{
  "n_layer": 8,
  "d_model": 192,
  "n_head": 3,
  "n_kv_head": 3,
  "head_dim": 64,
  "d_mlp": 512,
  "vocab_size": 8192,
  "activation": "swiglu",
  "norm": "rmsnorm",
  "norm_place": "pre",
  "norm_eps": 1e-05,
  "positions": "rope",
  "rope_base": 10000.0,
  "rope_fraction": 1.0,
  "qk_norm": false,
  "attn_scale": 0.125,
  "bias": "none",
  "tie_embeddings": false,
  "parallel_block": false,
  "init": "normal",
  "init_std_qkv": 0.0394,
  "init_std_o": 0.0394,
  "init_std_up": 0.0394,
  "init_std_down": 0.0242,
  "optimizer": "soap_variant",
  "lr": 0.00349,
  "lr_mult_qkv": 0.7,
  "lr_mult_up": 0.912,
  "beta1": 0.95,
  "beta2": 0.95,
  "lr_head": 0.0057,
  "grad_clip": 1.0,
  "warmup_steps": 200,
  "schedule": "wsd",
  "decay_fraction": 0.78,
  "decay_shape": "linear",
  "final_lr_fraction": 0.0,
  "batch_tokens": [32768, 65536, 98304],
  "seq_len": 1024,
  "doc_mask": true,
  "train_tokens": 132900000,
  "steps": 2310,
  "dataset": "wikipedia_en"
}
Each number is 50 + 10 x the weight over its row's rms, rounded and kept within 0 to 99. Layers, rows and columns count from 0. The size before them is the row's rms in percent of the matrix's.

# layer 4 MLP gate, 512x192, rms 0.0831, rows 147-169, columns 48-95
096:54 59 50 48 49 59 45 36 47 31 60 51 40 66 54 53 60 46 55 45 44 41 51 59 61 57 51 45 46 75 48 40 29 58 40 61 53 48 52 56 44 56 39 62 42 42 55 40
095:44 51 63 48 52 44 77 52 49 47 46 45 52 65 38 56 35 58 37 27 60 40 40 56 57 49 46 73 46 32 60 39 60 38 51 45 57 56 67 66 44 60 44 45 57 53 44 48
101:48 50 63 50 60 67 48 46 54 67 55 49 66 58 56 50 47 42 53 41 48 55 54 53 28 57 48 63 44 51 74 42 47 43 64 49 67 44 61 56 44 60 63 35 57 46 62 47
098:46 63 28 67 54 55 50 42 62 54 45 58 42 41 50 46 50 50 55 49 61 36 49 52 64 61 57 57 67 61 52 40 39 56 52 72 48 49 30 45 54 63 72 49 52 53 47 55
100:47 63 46 54 47 50 25 31 52 45 43 36 40 50 37 49 54 57 52 50 55 52 53 40 45 54 55 48 62 75 37 55 59 49 50 53 48 63 53 47 40 63 43 50 50 55 62 52
101:48 40 57 58 57 29 57 51 53 50 43 62 55 60 59 38 41 56 56 39 46 50 52 54 49 54 33 49 53 43 47 46 50 62 62 50 34 61 50 57 45 62 50 55 39 62 56 29
103:53 39 41 36 53 52 56 59 62 36 54 41 49 56 46 52 45 51 53 46 36 29 44 50 66 72 43 50 46 54 60 54 45 47 54 58 48 51 45 63 43 73 57 39 64 53 49 44
106:53 40 57 58 47 34 63 39 47 29 36 49 61 44 54 46 66 37 55 24 55 44 55 47 54 62 39 44 47 55 55 49 31 57 44 48 45 59 27 59 48 46 61 51 62 59 55 41
098:43 46 43 46 51 44 50 63 41 62 35 21 60 61 40 40 53 48 59 60 62 45 45 51 30 48 41 51 61 55 47 55 64 50 55 40 63 48 56 31 46 57 59 44 58 46 60 48
097:31 51 44 57 49 56 48 46 56 48 50 43 42 42 69 53 41 62 49 62 52 61 50 61 43 38 43 72 65 57 54 56 49 65 45 36 44 50 50 41 72 29 44 44 32 31 59 45
102:45 66 58 61 43 55 42 46 57 50 40 42 50 44 48 48 46 47 38 57 41 46 48 47 69 60 36 57 63 45 76 56 56 48 49 42 52 75 50 41 37 40 43 44 51 56 56 61
103:24 26 55 52 45 46 58 32 56 58 52 60 58 44 56 51 38 61 31 62 60 69 57 55 43 61 55 54 61 48 43 68 37 56 44 53 81 43 56 61 50 62 57 44 55 51 53 52
099:70 49 46 43 41 49 49 64 57 57 59 69 43 65 60 55 61 58 39 67 47 23 45 59 37 48 37 43 44 45 37 59 45 50 32 21 41 49 43 39 56 55 53 51 56 47 33 53
095:51 46 61 74 45 68 47 46 31 42 55 39 46 52 47 61 57 46 62 21 50 53 55 39 60 58 54 55 53 53 31 46 46 48 57 49 52 54 53 61 62 37 47 66 49 46 39 56
102:60 39 55 32 41 58 63 65 60 41 67 51 47 35 47 39 51 52 53 46 32 66 47 53 44 59 38 52 60 51 36 48 63 38 64 40 52 51 42 47 52 65 64 36 42 56 56 53
097:61 44 41 61 32 39 39 47 59 32 44 24 52 53 53 61 58 50 40 50 50 48 53 53 47 46 33 67 47 45 55 49 53 50 51 53 56 54 48 55 54 42 55 45 32 38 44 59
092:68 52 68 57 56 44 59 44 57 38 57 44 48 56 48 17 51 52 40 45 54 38 41 44 63 53 57 58 43 49 64 51 54 79 58 41 43 36 32 47 38 31 54 51 41 47 43 52
115:39 48 54 48 48 53 53 73 47 61 38 50 42 44 43 65 59 56 41 37 50 47 62 45 53 48 52 44 45 36 49 37 68 55 45 53 57 42 65 66 46 36 66 45 55 66 55 49
101:50 56 57 67 35 44 59 40 53 57 59 48 42 60 37 50 48 38 48 47 54 34 48 47 50 59 46 34 55 28 62 58 49 61 63 55 43 50 50 79 52 46 51 68 44 42 61 48
106:61 61 51 61 54 49 24 44 60 41 41 53 47 46 64 67 43 34 35 55 51 57 49 49 46 50 47 61 68 48 39 39 29 41 45 76 32 60 42 49 65 70 56 43 59 58 45 54
103:64 52 40 51 33 39 51 39 54 53 49 45 63 58 65 44 45 38 55 61 48 43 43 55 46 42 58 60 38 52 28 51 53 50 55 71 55 34 55 50 64 32 29 39 47 51 58 59
099:53 43 66 55 41 48 50 47 38 46 58 67 56 60 57 40 58 42 30 24 49 73 74 37 51 60 47 57 54 52 53 54 50 59 60 37 50 51 52 51 76 42 57 55 38 67 45 60
099:52 45 49 41 49 40 45 69 44 63 28 48 68 62 46 52 56 53 64 40 52 40 39 31 63 51 51 39 64 44 40 51 49 52 39 44 46 62 40 58 56 46 50 50 48 46 57 42
# layer 4 MLP up, 512x192, rms 0.0815, rows 147-169, columns 48-95
100:53 63 58 68 48 56 37 52 64 45 46 29 44 41 56 27 48 60 72 56 61 44 34 46 46 36 47 53 58 50 49 60 60 70 38 58 57 46 64 52 57 39 16 64 63 55 59 41
095:49 27 40 59 70 50 57 59 64 55 59 45 52 48 45 43 55 41 40 58 56 62 50 50 63 62 66 57 54 28 46 43 61 44 43 29 38 70 44 54 38 38 65 45 47 39 61 28
097:58 40 58 41 50 41 34 58 60 51 53 48 55 49 65 51 28 57 50 52 68 52 58 37 47 48 75 36 58 45 47 49 46 57 49 44 44 69 51 58 52 52 38 49 40 56 45 67
092:45 49 47 50 60 58 57 42 43 50 67 49 38 33 55 48 59 70 46 46 27 52 54 39 50 60 64 44 56 44 48 22 54 53 54 40 41 25 55 48 44 67 57 57 55 73 51 47
087:43 58 44 40 51 38 39 47 52 48 43 63 47 74 52 58 43 45 59 55 51 43 51 63 59 39 44 49 51 41 37 65 44 46 50 53 38 21 63 68 54 37 47 73 45 45 50 53
099:56 46 43 37 44 43 39 50 63 50 64 51 52 70 41 52 43 47 41 32 48 48 42 32 60 59 40 46 46 49 38 53 50 59 49 47 79 32 52 49 43 32 57 51 59 58 51 46
095:52 55 36 47 47 49 57 51 50 38 54 45 46 50 45 53 41 32 32 62 45 61 41 54 52 41 48 64 62 62 38 57 61 59 50 60 51 59 55 55 41 72 76 74 63 59 67 48
102:53 41 49 54 42 59 58 40 48 48 53 40 49 68 47 57 50 57 53 42 43 46 54 40 53 56 50 51 37 51 49 47 34 48 57 43 55 47 52 50 34 45 60 52 40 56 67 69
101:44 50 55 43 28 61 57 48 49 57 36 62 56 50 61 47 43 72 52 65 54 47 45 72 45 60 76 50 67 55 40 46 48 37 45 49 51 42 61 59 56 37 54 64 56 79 35 26
100:47 57 43 57 47 44 39 43 23 48 32 31 61 40 73 59 48 65 53 58 53 62 70 43 48 50 48 37 55 53 46 37 48 50 60 54 38 61 48 48 38 44 47 51 32 42 71 47
111:74 58 35 62 67 46 38 34 63 41 50 60 25 39 48 40 41 38 54 32 47 61 43 33 52 44 52 62 57 39 52 60 33 62 27 40 52 38 50 59 58 47 42 58 39 45 43 50
104:68 67 40 73 46 54 50 47 59 64 56 45 54 59 50 44 51 51 67 36 39 33 51 46 71 32 52 63 34 51 46 45 54 56 68 52 60 48 37 32 44 34 49 45 59 55 35 53
099:43 59 59 51 58 40 61 61 33 39 59 48 48 56 44 37 58 52 39 63 61 47 26 59 58 48 63 56 65 59 56 55 46 50 47 62 41 47 59 61 61 50 45 53 40 30 54 77
096:53 44 65 54 35 48 53 51 57 41 63 59 42 54 45 58 48 68 37 63 50 43 39 54 37 51 37 48 45 36 42 65 58 43 47 62 48 65 55 52 39 53 46 51 42 61 67 50
101:43 58 51 30 52 49 35 42 44 43 56 79 44 22 50 60 25 29 50 34 53 63 69 49 59 65 54 52 59 47 66 55 33 46 49 54 61 45 59 65 51 73 52 52 47 58 37 49
099:45 62 43 44 37 31 41 22 54 61 48 41 38 53 43 45 22 53 60 44 55 47 46 42 56 56 38 61 48 52 54 35 33 42 56 52 36 41 61 53 52 60 51 53 48 48 70 57
105:45 53 52 50 49 33 39 12 41 64 42 52 38 63 50 50 51 32 40 59 49 48 36 50 37 57 35 47 30 49 39 47 26 41 47 37 56 57 39 45 39 54 61 62 47 57 50 60
110:34 62 63 51 59 33 36 57 54 46 48 46 58 68 48 50 63 47 49 24 38 51 44 46 43 47 56 31 61 59 62 47 44 44 41 44 39 52 48 58 70 47 71 28 53 44 59 49
107:42 53 46 75 51 75 39 47 42 45 34 63 40 46 57 43 50 37 55 46 49 44 58 56 38 48 60 35 57 56 47 49 69 44 48 56 40 47 43 45 59 55 61 38 39 42 33 58
108:54 61 53 50 42 48 52 42 32 49 48 54 35 54 58 47 25 50 43 54 61 48 63 64 59 30 61 47 53 55 37 45 55 42 55 48 48 47 33 56 53 64 51 39 34 52 56 63
099:48 45 68 33 65 48 35 52 47 54 52 56 42 37 44 55 39 53 37 50 42 49 46 39 37 47 60 58 54 52 59 45 49 50 62 51 53 50 56 43 55 50 41 68 56 50 55 44
100:48 54 62 36 36 50 43 46 39 36 41 45 52 49 62 52 45 55 49 39 54 45 51 51 67 58 69 50 47 47 51 64 53 53 55 44 35 41 39 66 26 56 74 60 65 45 59 40
098:35 56 37 50 65 39 62 58 56 54 50 68 53 62 26 61 45 22 41 51 58 46 40 61 53 48 42 56 64 43 46 37 49 62 52 37 43 45 36 56 60 64 44 37 45 42 58 64
# layer 4 MLP down (transposed), 512x192, rms 0.0856, rows 147-168, columns 48-95
098:54 40 50 44 61 48 52 53 51 56 51 69 41 55 36 53 46 40 45 49 54 58 60 56 40 56 47 66 48 51 59 47 41 39 52 42 50 44 51 62 36 61 64 57 58 40 34 44
100:57 28 54 51 56 43 38 42 39 50 64 40 36 43 54 39 58 62 45 39 48 54 52 53 65 49 45 49 42 40 43 58 41 52 58 44 45 54 45 39 47 53 50 73 39 51 51 39
094:59 36 60 37 45 43 68 52 52 36 47 47 57 59 65 51 58 42 33 63 30 57 59 52 49 59 45 62 52 55 61 55 56 67 47 62 45 55 50 56 53 36 49 26 55 45 64 54
099:58 57 46 20 39 54 62 59 56 41 44 36 48 45 53 54 48 42 35 52 41 58 56 56 50 53 38 16 46 42 49 52 54 51 58 41 36 43 50 53 51 48 35 46 33 55 35 44
099:56 42 76 53 60 53 67 55 42 60 36 50 62 35 41 36 33 48 12 32 49 58 33 62 51 43 47 65 43 47 59 58 41 38 53 49 37 44 53 55 55 47 48 57 53 64 50 56
099:78 47 33 47 43 58 68 35 67 46 41 40 41 69 35 44 51 36 32 55 35 75 58 41 60 36 50 47 42 60 49 59 55 53 50 42 67 65 53 57 50 54 36 39 48 67 33 57
100:46 54 51 57 66 43 53 61 33 41 37 41 59 46 53 53 67 50 49 54 34 66 68 54 46 43 45 50 46 45 52 67 53 56 44 52 63 50 55 45 47 40 57 55 50 51 61 18
095:47 52 69 65 52 34 59 48 25 53 57 48 43 46 65 46 66 55 38 40 49 57 53 42 59 38 53 27 38 62 51 58 45 41 35 54 54 50 50 56 62 45 67 59 51 45 57 49
102:50 41 53 43 62 50 54 39 54 49 53 44 52 48 52 32 49 21 44 42 63 25 44 25 51 36 45 54 43 40 48 44 65 55 61 38 33 44 42 62 59 38 53 44 51 52 58 49
104:47 69 48 54 48 51 38 67 33 33 42 60 32 39 45 52 39 65 67 57 51 54 49 46 60 39 57 53 47 57 48 79 54 69 57 59 52 44 57 59 50 63 40 41 34 49 51 64
109:65 50 26 40 63 43 37 48 59 49 40 45 39 37 39 47 41 27 50 45 52 33 65 39 54 50 54 34 67 60 55 42 29 59 63 46 50 45 40 41 56 18 45 52 48 48 47 42
107:55 42 60 41 65 47 60 46 47 66 66 53 45 75 40 42 41 41 44 57 68 34 45 44 52 46 47 54 37 54 43 31 50 72 55 54 51 54 45 49 46 59 44 65 43 52 53 65
099:47 55 47 51 23 47 56 50 59 58 54 69 47 51 45 36 49 53 41 75 64 67 51 59 38 58 58 58 39 39 34 45 56 39 61 49 46 53 33 43 41 39 54 44 58 63 48 53
091:58 57 35 40 61 58 46 30 45 48 55 53 43 50 57 51 40 38 29 33 37 42 46 71 36 31 39 49 66 58 54 24 47 43 63 55 64 51 48 46 46 42 40 52 59 37 41 66
098:48 37 73 60 63 50 56 59 48 49 37 45 66 48 46 57 39 43 41 48 47 48 33 44 33 41 66 42 37 44 58 66 39 60 52 29 43 45 44 57 54 63 35 51 43 52 60 50
098:46 69 56 57 38 58 51 48 55 55 41 70 57 51 60 36 55 68 46 56 53 54 51 33 53 36 63 43 68 55 50 39 48 04 57 33 50 47 50 35 47 46 59 46 59 53 74 49
100:57 27 51 51 55 53 39 41 48 35 33 35 48 39 48 48 59 42 59 48 53 36 67 38 49 51 48 55 59 27 51 68 54 51 53 52 49 52 51 51 48 39 85 43 53 39 52 58
104:64 43 66 54 54 32 38 57 37 52 51 48 69 63 60 45 53 54 56 63 45 45 52 65 49 58 47 52 46 53 39 62 51 46 70 42 26 65 38 64 53 40 46 59 51 60 47 49
101:45 45 60 59 48 51 46 69 43 51 51 54 38 50 49 50 56 49 50 47 50 38 58 47 55 38 37 48 48 48 75 51 49 43 76 56 42 45 59 53 50 29 54 55 49 44 41 52
106:50 64 61 59 40 48 58 49 60 60 37 46 57 44 52 43 35 44 47 38 36 52 46 54 52 58 56 41 45 50 53 43 48 34 52 49 45 57 52 45 58 61 53 45 43 42 50 55
099:42 66 45 62 57 50 51 57 64 42 41 44 24 68 49 49 68 23 56 44 56 28 60 56 60 58 45 52 64 46 62 57 57 52 42 44 57 54 47 57 32 58 34 39 43 58 60 64
096:66 56 54 61 50 50 50 49 50 56 44 67 57 56 37 63 35 51 55 65 75 40 52 49 51 42 50 49 49 42 40 78 36 43 38 68 46 41 49 59 57 54 64 57 35 58 43 54